{"norm": "rmsnorm", "norm_eps": 1e-06, "init": "normal", "init_std_down": 0.00285, "optimizer": "adamw", "beta2": 0.98, "weight_decay": 0.12, "seq_len": 1024, "dataset": "wikipedia_en"}
Each number is 128 + 32 x the weight over its row's rms, rounded and kept within 0 to 255. Layers, rows and columns count from 0. Numbers have three digits each. The size before them is the row's rms in percent of the matrix's.

# down: layer 7 MLP down (transposed), 1728x640, rms 0.0272, rows 861-889, columns 320-479
# gate: layer 7 MLP gate, 1728x640, rms 0.032, rows 862-889, columns 320-479
# up: layer 7 MLP up, 1728x640, rms 0.0312, rows 862-889, columns 320-479
down861 105:147141151098123086173116107101128131128160158144155086153138141079137137129074178090177128123144118115137161091161255122111097198112073140138096184126161088065133094125074144105137108120170101168124085188184110159168071157105101134145173166136127169146086099070086079121146142112077127131141078140144148092108120092129054110144144087134165093160081093124093127161167117121136125095124123070162099120080096078134172126149119127099101062199076102118173119166107145128137148100128166
gate862 099:175128125107134191074146158144128116124073123174147093113164149194101122161158155131144162061097117119063113164153135107143149190113134170162098090181156144126109144126150109140150113117145110166119141131122155078140122131103109121170210159104161176140148109083135036090113129089161157061112082117138143134095111145120126198096108155141147143139137177140145140147102195107159074095179129147133125122008090103170150122125110110129107222160087161117118192074155159152106157069181127
up862 096:150164119135178123127076106126108145125092140092109154157102117096157143094120135109130132082109092112113147098072170132136098075147132145183161171160097080179198166111106082113149086128072165124079187124145154141123144137184122071084153118102136131102067128155176167117141166151122133145086137144118061103112132115121107131120111146086091143165092111155126151152089171143153141125169130148125119155083119095103093095180053051183129114155160078139152136142130066158128138093082117
down862 092:114095114122165106118138186100123112168046083124104110071134131127131125179131094138124104136164189129148082131129084136125141131114083117107144110201113119116106137137140082130126156111165146104154114082132130084146156112115125095149138083108098143143149106132100091143128127088154139154165125112143132086132085123099171135131103073173085149158154182132103113161083192147158091147155097162190147152109129141144140128139175107071082163128121173079156171154125143138148154112173154
gate863 091:081076119185161129058084159120114113122209155096105176098156149159134088129158067083183084155167130132128095131124108164160142141180134178056119147112138110072131164130136111085188170074160104127096168120136186093147088113151104144109105107173148111147128167133153204163132194131092129159118098155180115080175153122156116058203141103108141148097108125206124126084143151105129143133119214137144168042101105098129097177129059114108114160142124159136181095112113093097157145081126138
up863 097:125125093069112113090186134162174180168068097200061104115120170131128151155141110184044140164109063103181140121120134098112096166157110079134147165145148152145134129144154110149129043120146140085136074115116125090083099120062127076082146150128155173156121107163113164166135074129140099137139145075093154127147107145097142100112085151117132092186098121095141131191109118180118152191180135122135121165151142099103107118110182133165120146070114128050122120125157114092123094165216124
down863 095:114181143128093138170122095100135127097101108109101096131121170117161148105105074103000088120116176137142170103106000077140083149181144118115129196153144150176075159112135149122151109169143140127172085135152086160149148118079186094121141100123204145141159105153111102126147162093139088163164112138163078149118108123126108123118081139163056081149111096064161094185121123169085105166137133102118090144141144143129132193108139109089099135161113103129097160099123225112126172153084117
gate864 097:177103178062125095115177130149178099141145124138104108139181137096152144156112102163131187079128163135150125182146109108079129161097162174112128132171170126121147125110116101129127156139171064122129174141119127143146184091134123081131139113156124069137164155116145170092105144124114144161202149091167152091143086080109112124157091175125102102155125113148128131235107159134125088125161168072181105175090099093123145128174141091174151079129218098121155126083179098149087151164146215
up864 096:102091147137061143076104118183143136186086092067106176106114113172051108139143139189115087123131142153166153131141133104096088076104144123093121094145108091138185107210107158103143093123126115151144085118155161138110123179142124124132126150162148146155112160134148051084074107172092123146164146169168135085110186149141095137118071124099142093071191100085139122183093158116136093119105118169146159084123066095148127122165133090075060144131103155123146119104094133127179126126124197
down864 096:117140182032131159146196151115123092162145173124164128112158147085154128137101108160154140110156150201139170116129150117120091135105137081117108161141133183158147120083147098168065104113163129188114199088131131134088120107122116126129144083093177127197089125163112123149128149115126157088141152096092183149097081184027159186127102091124087121135172116080138086116082123109135084105137147062152121177120107099093175065130168105141090054153167073094132169118138154151199108085176131
gate865 085:146150154113169064188081104058138168084111185024072196108180077131154135141114137122122128130140152112112125163168121158114093139126082119159128196136175091074106136100177083149120148111114154104206086131123134152214129099203131129098159130130148116108154136137045127145133130108134173115129122140077134127126096124090109097118090068107148085131134078192127180162134144133142151189121136084175089127148106096092132121158073121147106136066138177059078153157180155104090117090091084
up865 091:141124142123169119134150088176116100147142164051149087135181100141142160092062087141094095132167122135119126157111092144076153119199131150139110116144109166058119106136158118148167095202104179104075123148106049106108090164169101112153134157132140084118120108164140182164082098081150097182132173188144172110118139121187089073156148149123102127106137150149188147136150138150176123129149154127188149179104167163078138079163110085124122141167155119141098113153106120169141074128081115
down865 090:093105130110187109126180194103116119097139125120066086097151133159104158157167160152190144189067137090132095089122208112092089148127140138114086137100171125135071114227135115175101096121180146066152148135143149149122078179155164145135088131109121149115143137195142097144071127157133177144129151162156122113072086147171147199124156154083145116118195085140095140130087168160107214067141088078114174139124164129152099091134093153135115123131135176164133209137162127048085135078112117
gate866 095:116195111116135203137115139138185094131119105112169128093170125176122157121140096105099187136128085117168101134122183218128116104117093159112129170134107155143178081152140196146141103116114179159134116080043155132114132180126101129225149131104143138118120129102174163150108137088116113180170141129151112151094093170113125160227135163145119134090157142111069111063136097181115104127156166159157093110124081090209154121113153159127123095130118118171150097140109101114197082191142099
up866 096:104120123090100102121102162083147134152131167131182133130107157125144181118194143177128053145116144168071161189175169093129134141154131119128148141128098090128099144139119117144083124149138144145150096151110106121142145060110149129133140118134129100072188111096144081130147156130078172141084108132158050138159134166140076094187104157125128209136113084123076116122197169125170144146124084114125093120126091212168135085159109123121148132085109168125128092112156166116051137134150104
down866 099:152138101125191111102117095119157119107120136146110151164126085062117139115117141123178110124095201089168152132187000103088159112140144092167053106053118087109109162140086088116132135104115110129147127179178112128140090125142110142140107157141139130113112156126142100110135159135129082139132134153098123065127142091122144123069123172120128126087178127106176132152123119149093141160131126065109095151103173077089128143129125101122107098095085089133190137161106153122112087138114155
gate867 102:102093115143136123077103111097158105094143156127200142120160159163163086178140216138122065161114127142181128052155156131107136129181120115064130158092153129117107118116070092190171085152128151154103147120136170140152075150188123122146105143068115064140060147141171147073094122155138118071126114132170150139150155053132075122133126121072115107134140113127110132120126122151136109154117137098139095099079183153153187149123150162151163175157107132137141117113162140166172161154139188
up867 101:143155166119138129132128131113163139096136208093116130108112165081189180221147127168160150117170123088112123092123134165155134071185103144128090134133102136121165150081110214122118149164083126160057159112111155103186129098108164096111134100094102089115071157151175157171118119146127094102107122115180143159146124069148129100159159082099164152105185166068078085119118150121149116122182162094159142084079098097148190108152125134100133124125110125163166158155139162081171189131120130
down867 101:150107104188140181174080169081135137104088085128114088068081125138165195167133113163085127157174094127126161170114214158059120152131154138135094126168112126102143138137158097177150119082140117098162111117092151054150138107155092161107148110110175153155125149146127126109194098082090097123149149147083107055114169183155098157135098111179127153117170167103127168096174107169145109169143076110171146098189125135167129113063147093115095130170155164155133127118133137086172141100132083
gate868 109:101088106139092118147096131158204116078142184155077156141192148169137127144129077157130158060158131119172157173107087141114142098124189109088153138143125150089163162112111101136118168112136123143204120150082171159198083100116120155095183125089130117190121142130201151090137170110222142079156064123136062128181147132091108130120107161081109145064139108148183111163118154115133108163120104074150132093129138117132098154164162100113108220141137168119164116084098131164136134098105191
up868 107:171144121107098135149114115137087097139127133175140127148122138128128090205131172152137151135083157086139105078165123122159164101108139117113078110116142089131136127125155134150127115123096129147067128143101178168139119151192112140133024165106072113147116135122182123080094108157129109187101127114126146126162122212083134178137146118083119099126149099171118094151159067180090119178157191140132134059161141098067155093102165149142114125092129120076126104093157096124155149153169136
down868 108:055083159129172157181128055112126142177103113074184140180171198156129115166105155081209162168057092166163156122209183177073124100108115128125136128117134095112123141125150116156141078132121125135154138150120120113112165124119159179088147091094083119156090153146104099139070113099129153115110115149145132098070157134160121129136161118133111075175156109164146150129095098140056131141122122202127140117132128082167177140134097111125154164114076100073211117163081165202107170126129059
gate869 104:100168170093155170156167199124179102085085111114083098159105066160084129185121195147130114164152093180065144078125101135125166117088127192070150097179134111090117158145104143131168154175132054145100190077132069183098193150141076036147130150128135140111154177106081140205160108109094190172101147168138153197101127124119160076107125168189115103059093091134098128140147145115135181140131131176116114103115172117107133105088156139089137103144161131162125095184154129192119147135110141
up869 099:153046123136053064086127109126135078164123201120148127124161141106116108146148169094113138156126160134113167140153152178179128113111163177093189141138144079150131132110165102099089103114170094178119101140043172132176090138150064182132124194110080069114111123154104111114103109172169134167167138159109129110149130126075174108130173132114095173140165081177130097174089136131141108074060134113120138186174130117122072083117106119167149135126100144106086134173130128120149088137101120
down869 101:155063158160120079092194078143098066158111144166091127162106170120151159112160126146099181098151138137183134099132169131133080132133145077156155161127108068168153077117068179148167137094138161171201138118163158147160069116108117142158180081109119123176151122120171129073165096134133166069138216055112086145138097077165107121171095115138161095115194118101120117170125130184149140104104138133160104161109124121162126090142097118105095109142129108149120155202150162130105064137086071
gate870 107:173161130155108130127131138144123085057143144160144134046131099180138094146202116096125116123118079109122082123100071172118126187159179108115137182103098112128133145106117156118109157092143131153114105131149153138127176182123157125122117095166113135118151163119121101093083149197187117091155102088100136099161156124087168164150115101154144062157111134179124174120151150078121140110062085103104166111139125106157149177146142100100130073157103111117135112100141195145167115154205097
up870 107:067091169139139199095089131156147143136116171070110085147139135131047166144148162151087131166126185153187146150131070128128130130113110088164141110193121086104148111088087114154139089095134182157081135118125137085145196101112117124183138170147140163126150162115119091034150092140132063149112154083183152138178109088092136109165080106129169121122104132114107157086083146133096122150133082129173175162128127107096058142156121114184161114109063120171153065148153049075126096134135155
down870 109:035092113069106255135141068167140104118155105117120032185147168092103093091102147108164089179131133104124121099153098128136204135132087133088165094132171167108099165189129139135110109127127160139160162124168141158121155130100093098105149184177120097066135074168121169119133157091148129169139185115113071116118162105120128136105117122162143077119200148073139114091134146076145084141163078133178081149161067142164126060148087112092127110178151065088096103166135140138156087122138098
gate871 106:134122137065130119152171123123125101121119124147074098122179110100112122135100150123061117070114123085090148087122110104144104111132170139127167163171120131142178125128129116137147077146119126086056105134137102117176142148119023118162138147123184087109194091155175173119147073177107152100197098164149082136171138111132093080118137150114141119147143140118162099174151153144146092129116096146144145107158122020162072159183159061086110144082131140131156125202084115138132103172129094
up871 104:061156151169129158126164198133137093119128124129120129058140129100100129143155144148102164155128108127068152165162105155138103091135116172201087148103163078174119143161141109160149118169169093160103159099034140141161067101151129139152149130135183122108094110146136083099102119110048189151126060103096129115126108128121080156169138192161147115150122169118100139116149135164144139110186116129153192087149146075140164119125128127157131121149134164147139116174118119127133138134125133
down871 105:163157150153142150155157133034155072121169145131085108139136193103098100131167119078149111103094127101142105169121031103144133160221132140118146105125162105158120174133112159102098168090109154111136106172161177129106104107106124148165133167162112103077157122120082097074141106121084189137091134114107109117145112130175123156140153099106172132132108097122114111145112142204106123087122124160137157115123132179130143113153165114124150108116080126103130132107114115150099133113114142
gate872 102:086188072171172096173083087118112173127115135161119159144138142194143133159149116097096144162083112033114128140070143184144170131141069077102062127102118105112173148165141105101171117154123155110124129121129156123131138112067168130173166102102151150134119188146192152084159110035155108156114144077132075086136159128140137154174089149130146082087128161127120157114084121081104141107106070152157109173110180104115100195145112141110123158142164166182115113091166129117183057132123147
up872 100:114104083117184161114127179137141175148116068112134137145121095062112122163163153134067107112093126128125127104149138161165085129146138169171181132102157126112139143144129099144154152074076163154140128089131108122142124149202106153189125138183146152126136148157057088179120136099073137153126188116146094164100164134121153133157156122158117095151134090129084111076128144083052153089153144105134091129118089098092128175089095043102157137126140127103186077162097133093104127121069129
down872 102:139040168162081131116142101103151173098129142093180173139085169116167143148128132110126145114126138179170149067112174128146092124111099120124131172098096033132163144169127135072148124123124097151082135050100117167172151118123157093085122137115158149115103180068199118103148151099138145150158163150093177190102141108143095119137149147153086137127141126139078161181086103124163095082125043151128116129134062127110095097127121136183078109103133127112126144106135117085140103134075161
gate873 099:134102160186098135136142171150134103180166145105132139120112120099141129137127075098093134090128094092094080048169108142084118190169164164181143070131141192131092120132138136176118132113132140145119111123068163151108144078159119120186104146169113105154141148169087141127128110133155137139159192150160115103169134145158097144167134097163119134103132138131110169089082137169132117133111110164128215114140137123154114130144140143107135098123085107180157157180139127093215106097091144
up873 101:099111126119094092172110085075117123182105181128131094074158125128100156132098113055120092153112108104098149119089116215067195106107134116087110100151117127093131111144144195148155125108051126137136101137112135143122111128122131099141115151146102133112095107151180114080140156135145092171139121121121143137178125167108149140142108115099146100123076109092144171144109136086145108189074163170145115123100152151175138062101179128070119121172163119132133162150165128127139108107113101
down873 102:149113172168067142121169078110132119130127200113140157126104113086130116098054106080164160155097083118080122115139223118159161124160142150044154117139140108112169136105131165118145112142083098098141112131121149135134095154129133175126123142232151158110138117158129099108081131159141113039141159112148169133162065170086135176130162132085076156115173139085124153090099150115076098140087087129131130110110149127176134099098090161083162075132148104140170118152084127131115117099128140
gate874 098:146151157082087220130187143115121120179077142133185106134168140107171096094080140122118166098145104057124148136123128130136139149166136151127173088120215130164128151102152116076131131079155080126097113163113118090142116123184113161139106085144129126100171180152119128131151077137177130147189156117153093140151138187182129083118120118150133160107158093135164124163087128159154169118153216111163158068147145091151076127116101131116150145076141100108181113140106111124070088099127192
up874 100:129070110128135213078079076169097069157147131107143157168145123137113206110126050148146101106112140115160091119126125180088112145091099136119168122155124132061136097134034105113072189174100115088138172059124138153151087169145152087089122122131122099094135137098040116151094101208144132151170146114157092128125117070159120108076097138143101093116142064189109180121121117146147102183134146130118103201173158124169125061103149153107126158119112148081148146143143125142140097121105121
down874 103:127158117122079121091127094125157152092159166121162085106117081078081154107107123126233104119156100156160119112082208160100093119169128166129148158136184057120086143134146152138121079097084171171160133118080090190115082098124153086159159167111115110093137124088106152080146100160122088119118169093147125086134092118072146133104142158167122156103151124165112204129058102108191135133165086123151092184133120124173147108159064046166171078127114146097096074084107073140157089122093176
gate875 096:069179146129147173127087139166182120132110115127088146102096118179144092081127113161164052108123170148155078167144154111136109161121121097140085122111109167081202099106096108100081125168112160083173181117175116130130152133116191081134153080144139138140199151116122163167092135103089117137074149100128193174096099138111107133103125194152085140139173166097170117147162147106129132114134158169122101092115121168149131088110102186142123097129120109142155092139108130132090151137108098
up875 095:157123084159132139101104170150076117131155178161165071120171148170137043133084140137096146143150110121098130139147124115104104138133124138132109145170106113132158092124149052085145163144109082044078083128128130159155100095154077165145131145122110166127083128177165164114224091114091131094119135102126153144145114134074127125138177127058085143130192062106070121144137149187080171128107074062151095117133160111149141075095109114185129146130132137134093044150134127054115101144174185
down875 097:089089064134136157167080130149166101117159105097073158152104154136127126122155144176104099136121150155076152177159091124113081161088115094190093173142106133047131194129150141156162098141135154153106154201128161154112127145127074120123178123198146128094190080104137102153117111128102114129144188109123101086120086052168136153105173196227184119109128108110195127142146142104112160153152126139107065115094124183091141149090068127108061128161166116139135143122114087100157130148139131
gate876 096:085113122136113141133086147113134100158107156147054127146124089133133099166156106136134117170139143196153128213148169155085110156134118136117114115163094116146206104092123085161130208104100114095104148109108155123121102080108120134140135092142103188116147202112171116108094144122127111093115114128106111106135065127102160130093127121175066144150167099111151121120156201152133142117154113151181133066152085113101113165166145117073109160112071131159182098095186165060166159088139093
up876 096:094075157071132079119069182154128130157111122103097074150157113129074128129158138116125147162156152092076112160144120109128152107119132127137051157115110106129137173097098140135068167125072080145213125155092110116189116116141205100118160120082113149146166125120130191175143108167097112141157113115131120138170086105186128121106118079126139137117111123108093141126057137100154154130118089092134161109133178130113137166187145123139140123150106156146068135137114096192078112147143179
down876 098:140120126091118114157181177037148203133145178135145205115085125078126102112080145164055082125150144086126169115126117165118109100170111150089118135115087108157171135115182118128100099134130113144086124138148116161164143150155132091107105134157074127084145144104212148125141152182114198089150121113106105142132097125074090100151140127109118156126157128111063120061127219104111150098126137169096090179105125144142150149124129158097164139056110123210151059116044159105150115175095155
gate877 107:126118204133106080115142148079111099122117113102112168167150118141098183093130075124120187122123107063153048163134092141173109196136147086063131175119144188113123120156142106101112076190148077203094139139093143145109150095138136137136116122103140082106188172136183135134167122190102126163096128134138206131126126036153119111120120107110087109104076065124181144150116099106149139075145154165112152115103109136171093142117133164104122125186123130114111103111120121113088136117151100
up877 102:122172186148094195191141098106127034111127137122134128144121119162134182144064082116118099145120186061101111151090104147137152092141101200112134095088148169091074154094185150132105096161148170172167153095110124160129122118118153118197199126074121126056135164163093070150151101136164121126108110118140083154101106106117195131089183116093121125173070118138075171165153146162174140107147196092123137129128124136184208085141118108111117077071122150142068159135119099111167139103137163
down877 104:179080119123115135161124102143151072110123120131155132182150130118130144191107116138164119106220135181124093097146116095136093086119051089108065072071166169093165132137153108124148234141103125133146144163128165187111180142092173181141136123165140115185189136159114122153101162139128196085105129079144073110156175124137116094133155077110145126082069148074143096113118130107144103088153144140143115083093169116162136156098212103148185132098131166093116107146074173072136182129087124
gate878 102:159144110170150168110108119139173170136131162112114144107156118174082102112124139155094138137119095154157101156171145099176177168083097096094130127106088205156172147129152123114127136090164158147149107079167125109113078109151150114123111150113174093134144128096123145139124118145168090093101074167134114175081136120081102167108222108155110095097170156149113127153154101150104078135132101137132120105111112070120141113159133140151121143163156187108144156112112176139126129174122103
up878 099:134147129153110142158147110153127158139083196187103142164119088098108117156115125154116098126202114122145126136131161144101088138144123116117102154157110145141128090086145098092104127174128095098148167184072098176134138102072129165134113112112164152108070147108124101113116152078129141143125114159183086114164156162183171126103115176186086099115168092085151104087105101134047145208119178126120146125146136121098123164157112149120138104172147163157150094138147061098113091096132094
down878 101:132089087126176113129134192151065151097153145167098082165037101151138092138057167129104150147095132127111174181119097146135141068116108138119130112103148115120136128130180155121157117143096117141150140131096153108133118143146193107140095127175120114134124111148158154166112066116131132083114136130113143052112103130099131180145119099134130162119128180165143093104175182145114147157154191132153100140135152107090118072063101088142087144104121143170039095152114155107166090122096100
gate879 103:110117112147101094127140178131106102143176188136144138165160085141130088099135109123140130162154156163209116193100070178139139134151081123129148141129097129124137124175124074092118083199209164113062106168155141097154158108078172139199152102126156165096078160138118168155145146085118128123126091188101104170179145156137099147160074144149084121116092095123121130125093102103142142112131150161113134102110134092207196113136100099126143208253120111143127112100122113117117141139141089
up879 098:164100093099147194148111112106126105155211123123161150134141104189157184135108110155096150124082126155164122149142107161143114092096114097122112114170100136119141125157013115137116117147124170110145125201154147089143065130174164159121088113137121127165115049122101099135107097184095161130098188113129141060112112133186160165126045127060160127123083125120103124078109106146156085113107140163151161140157150087172112080134085118113167142152093106176145122142165165106136198097114140
down879 097:194169130105167124162106146115097080119115140172174106112143066144116129122150145107168131142116088130084114120129176125108117151130134171117176141111153099132101137187056105133108138177136068128153148104120078127091105170124102120139160081160097081135173140131137178168139151180143130131094197118104159118112153085101137162133166087065129106127162115135205108149115143182115117160116077104120149090158148106121133146117176159149083069079117073166108028206126185115126099191107134
gate880 098:093135141141155108139126108182078116167160100145104160118146103163164138214130090089139085132130172099106136124097097122149157170076152113142155104166149136155115121150109151056119080175177156160169099094107131108205131054117126167110148184107117120090111118175087087099137097151107147148135171093162215116152148168129108138148138167131134111072111106140164110102150140106147180134125173119064142131190161110207142095082116166117128206159120122129063076130193145101194176145165127
up880 101:099099134138097058177085152099102110095141125100122181163101100121162131135123110141148138090159169027057095168082145110155069117146109192218119144114099162123157140112120125043155142138114101054128089103121150133157176101039161100153144128132156157124124121126158117119176065146103060135105083134122120104150167083129155071091134120112131075153073138212149109142065114134142104139117120140156163077120105128148069116132102192085127150080191116118128108192099085141095191087135148
down880 101:144090101083132128143135121067115099118217138094071160111086128148118139138175126174213157164168084076128135149116204158173090119126090120128114157151179130119091161126101137097177104148123163126085089143147141114119140112134043134092098091158115139103112142100075138144103096113154137080148169076092155098189142144170186126117083146119124135107144105103059089065109134149157096124082095163203083092106110104101071117136092174101129117149102079177146144141155067163124149063143084
gate881 107:135119114119121140152148154137150108156115124085116127093118132224151060085108096117151090104127144096120145106165092108163102123149145115146100122126112164104106153154041102117119080101127169085128065132124149158143080109080152166161123134100114071065159132099155118098100129093166091210132159149168140144153155147108130118121121091121112107137131121123051138105120142143162182220147173111159131099164179124125118079177204148174090147156098145167167151133103097125127119116153071
up881 107:131090099067186143176078083140120088136158159141168160149096165214132164124109111129126163189080101082130095170159092148080117119136136161132134090119165106078229120203129095138162140125144109074155166052150128112146131144093166142135152157079096148149105150080148138154127153142139070081121199081131047184122151089136133144176138168110152169088108135080126123139163140150158139084094144105156124155144192150088123135163143136127092144138137098188138154148205146130145134120130181
down881 106:096116105109158150195124102115133157188155165101105147142153212121121153129091099162104166103132169135130063117173051144103151174157129068109127154150095147135157071166094117136150098137100162056102046115143150173134120151176127120146179122115128135138135128132148127213138137110102167116100156141159128145106148084108109105165020077123096123200114142075159073119141120143167111083136152127115177099123128158100134153060165160115151103084202143129112094129095169127121087104081125
gate882 100:134148084103146115119104129120104123177152159121131164178165165061121121137100140128093104110103124099118090077123128067131117144147146118115109108153093136138133113194161140120076122121143121137112198156130087104120118113087132107081164125165153159090129139154178143099158117100145123127142157080181176149174141145107074109219155169089099053123102101119150155142104144141106120174103166169168201108080186075077190149162129090131095174168141096101087135123146147092076123121130111
up882 102:144093114135110149094109113114128184168147150108217073150096111101104182025194119122088118132080124171091090068122151191151125102108126091083184113081134148094061193096179194143137111128145139089123124148137154107052121128123138168169092148149084147136084111146081138072122140188185136134089179111154162094172135132120149135136111153109166160130139128114114152161121103172141164182156106171137079153157076105131128112114067133152121117158136086141113095119128091105104142107072084
down882 103:141156165139106106113174118078152116156089116128114131108145133172171161068154108107157115110133151151091091099164236127154131157118110139118159109152102102092109132096154152143096134140089129142138086173189087093127126104125163101083105106180162140103123177158148088102146126188121144160105171123109183156088108141138164140156132118126149178081155080059160085138144167092113089119151090157209153143146150085171159122088087116146155083118117120156163134153156099171126155113184069
gate883 102:135118078071155139104139139095063112151121122129139124128120140148114069132096126102110106107124072135115107121150089155131070050170137150087166140112154164108166184118094076190100081113178114135091172109154098168138082124132131128155153165154093142116101153111184163124046109097136116189098102087139077130115175120134118146080141170071078119062124064107129162129150105161111077072125150167093080129135103119146143141063150088119138095156158177118137171172134114117097168165127128
up883 102:109115091221173121154130074111111106133142130132132109159142164125092131128114110154089144114163103073146084086096121100131133139095110091165161083153134091152152102149150116128124091114193113056165091099150171102110122094151075097120166121125146094102123125076109153101108129137170127175148125104149033101171161164122109087164191188132170166108080134121136090177106120110157091190148131112134105099145161159079144154111195122100107094159151093161130143111143091159165097093151145
down883 104:121184114161139193143133203121121178073132186156169104065095106136197071139108090094120149103114112116111142096106116157166112169153091066185136146097119096135177143124126128126163134143143113150156082105134120049218161140112154144132137124082187100121170149110131170108128171101125074160166064097106093157111128152115085181151147166140079183116128103114120112151155102120162164133077157137068056112157146067118113111123097161160113183157091116106154141084162145072184156095116092
gate884 093:134085152087093094122105170074138116101133146118092171105139085172105112193167143103112123154168144204149114135076100186152186181128150126057086150104120122165093109181149192147174136169232138125094130149117127105163143150160132154145126106098163120128104147112218112134129137092092127126052138104137154102201142132098075114089158084098155113176094109111165131163137187127071178158118120035101127158122078148102108124193152107125066126110096149197143128160174188144136161122121130
up884 097:088108138105168120150139116139097106113192164181122048107091132128170061136122104101108165134101152152138133109133159059148134076112129096098158120166134105088103081183088124157092075164195161117090092162084080178103117191144142134200109146098124155150145180123183138084119113139151204125168196123100135151178139155127168130105122170133150090142098112105100141149136164120121064152124147140118123138195183129105104085090103179121127145155159140107168110175155082157139141145134106
down884 098:131131135143154096083201117105111162080163123146105140160106132118152089142122149078238152147104050138087142142122180178134085109180119108120145125153137086101148140165190145105119096132131122106150135156114172110137096155162081095103174104113096092114132129094144126135140127134089130196153146164143135154172155088093111149095130178143106109136129087114141141134156095171167064156115138185155128135146105155124120102151081122124125160123081195167049114126132085138114146144118084
gate885 089:147123158136118130177160155137138147103104122167141149138119081200131181207194133148103093115142093178130152149112167100086105087088163127207132096151159079094089130123185149168105172212094118084076085139140092105152121154109119105097180072120151166103133182114123143087112118178124117116121189142110139097166162155110108160098130043108121090105137169097161112216082128144160186172153094110083160134120142148134129110173151099122106137064120116119118148150182116139143172109151107
up885 092:156186110140147132164150145100153136107132085161104153141063156136110144124097140149109108124111092132087156110120104071076097112091135166131142128149132153102140153138121116082160089117162157123094117094174074128126131140114110129102134108179086136136106119058124144163154118073128135132142111111136078119099133171142108092187084060148167102175094125096023105136131120132199111110146125152173118160097149110139133130083141127183054147148108079135110178148131134196140143148111060
down885 094:068072141104146153097146138182104064073168165145142128183098117083162136057107135137143065146147121079177095111113197125162149132123179103147142103135101096123111103093049169155102087113139169158112140112179071145100091166129121107165128184098130072105106132153140097112158145164144138095099144106133121143079123123104099159053129181063122160160105153125119117096115149175145112078127104103156123152107120111139187177087141099119198148108128045178089092134123165142102148114045088
gate886 093:114158093136122060179151107161093108148073129133100108107131133078105118159159095151149110072106144071132058164136079100159144157080138201111170141191142127107165103147141097177202105133156151147102134113127106131130106094111081125089129144112107096156153127119186161107147130126114159101132159129214076138146152131150103064191107141083161038082112133153171119138135121105185125119145136165107168119089077079127120169181146105139145147161157142118142089082127158067152160105133146
up886 096:130147130082153122182130172186096156100091138148100123189087105059058110181144133174132151173111138123116194135110129079117111103118083126189092182127144106118088117120124118123101095137175163075098090165097129152097145078156141163046103079117130101131148093069123145116167120124117153182095142127137076123141148178162152123027174124118162112092138110130137092098199095112137160142115136154020140185162151102110124123094101136152178088085124143131070102144130104154102169133110126
down886 096:124171160119123159084140121169095169048159119120158136180112136173077149113155133146115114129126064117157170130111188127098149036123117141181053170130102125128117117124099177083108176109109152084136074172153133176095096105181152172150138133144135176163112161130093132083159096061113107153126118128097101168112089119182118232062193089145136136142092124148141130159158223180097141139109140178173121166134179221116098168185093128139151087107016136154150172182174114194122187105122085
gate887 102:114095069162109181084116120165113068114092130106156090088150124137127145084124141163122167126130081145178078172097133107197152132113113127141148076142121107095105097170091172142123115105141153092097111138145120118126140107139177126144130102135091044139199150204139105138102123177148092146157138118165137160085132148128081106117136126142133140092103135139099125107085073074134121161140150158074131080170157122087058117082140112123085162083129059134107097076106132165106126139164167
up887 100:107090099083089120151197148149182097139159150110139120145137143119104161113118123151108120102105165118149114131152155088180146147131127112127115083095128118111058123117126147098164114109103100154052103178181104130147088109137091116119139150142193128116194114132132181123132093178132124187140172137208152124101136130166092142112111154128183083102171107095112149073114116162128121186125219130115156118115085156054092127106153128164199046106134128156093102133061177113098147125164182
down887 099:096107135120051144158132093091167136140110106115118117172153166164112122142128082097184108145113152117093149090160129106140100077128098100115118139120126105068078168130182149103173152146104141126127058151144085165129204124104106141207130127135150175098144098137088146172136110091131125145125099111159144161140136100138101143154077108112146132186188135119150136111123079097100063117185145127119158153127107133127181173107146110149154142059121152098192127082118172170162139149147078
gate888 076:168096156133136175149135118137135140160112086153152130171044119108092111103102102194054100111142174180096133119178160059175134107135114119101142111120138159129172132135106135152161177141123115178107140099117126112130069105118105127172145125131124155132127103056136177127159112059058129131187158185094090130104121077130133109108126103119097133174123191160111078148125169128119183152130139118214099144066165133115167138094123132154063098096153098108110131123103180147098104115107148
up888 085:111131130117139178184149164131136141135151173129141123142107072149112206074086121110043151113102137134117196146179155151101085144125136156189111136157114134135150113075171147196154106098122123036143073166129093099187118088139101154130093116103091127141171137093128097150097126128106163134153102117153117147168169138154120103177164100130106090145158118128086156131134106113151074160152101144244053141173145125122100111074138117140167083119104101102176098121169153147135063132148160
down888 076:126125122183144099085158120193168093070111178133185093104168152120153093223186137095214153101133068089103057074109153119073126128150161093109141124123130135134100133184135116098097112136140157114178130103084124143117120133135168081148159175087138146068105160182172155115103134149114121132132123102157164114174122153142120216096104152133129110110127139192144089112110123152126164129118122103041149125163114124104172104168087139086125110084095217117087159096115126072074124112051112
gate889 090:155095126160083184139099107145152102124099105160142113048157068163128089140098138157131122114161132116139108188104100158082138132150189148145120141165119139116164130152143127122108125110135093171153138080080078126128136154165112141132225065063053126071171129156166129114142135142116113139214114062159128146155132098129042186125129076243150147116098072132128075091139106121102145089134153156131106140145086062174124102161133183140205133177088092123100147144143119118102123138140177
up889 094:100110157139082095132133111082121150165111138163174094123092079175136119149115072135045104137172115184107096115161032138107128114133108137167096125123074107154129137164109071174149133205126094139108124104075122169142105116144122177141126150177091060040130137098110193198165039098130159195146118101126149123153118192112130160093133130142099118063099099166094117128128108096131118147082122153203141138094154061127127084106140116092161132214175154122142146133149133109095164087141165
down889 094:104107085110136142156139093101161139112067154176071078091156135173157173139137159200076128116106087137162112111089077145172102155156217144171090148129158141072124140150123144109082163117101153123120081124070125110090139102116121145111212117131098161058138123147169113132172131197178134119137068138117183150154123126142088113141106141178119143135175139135135146107152055155154184149110135094117150149144157142196137170141141189125143098091130133142111118198141102167110148111179133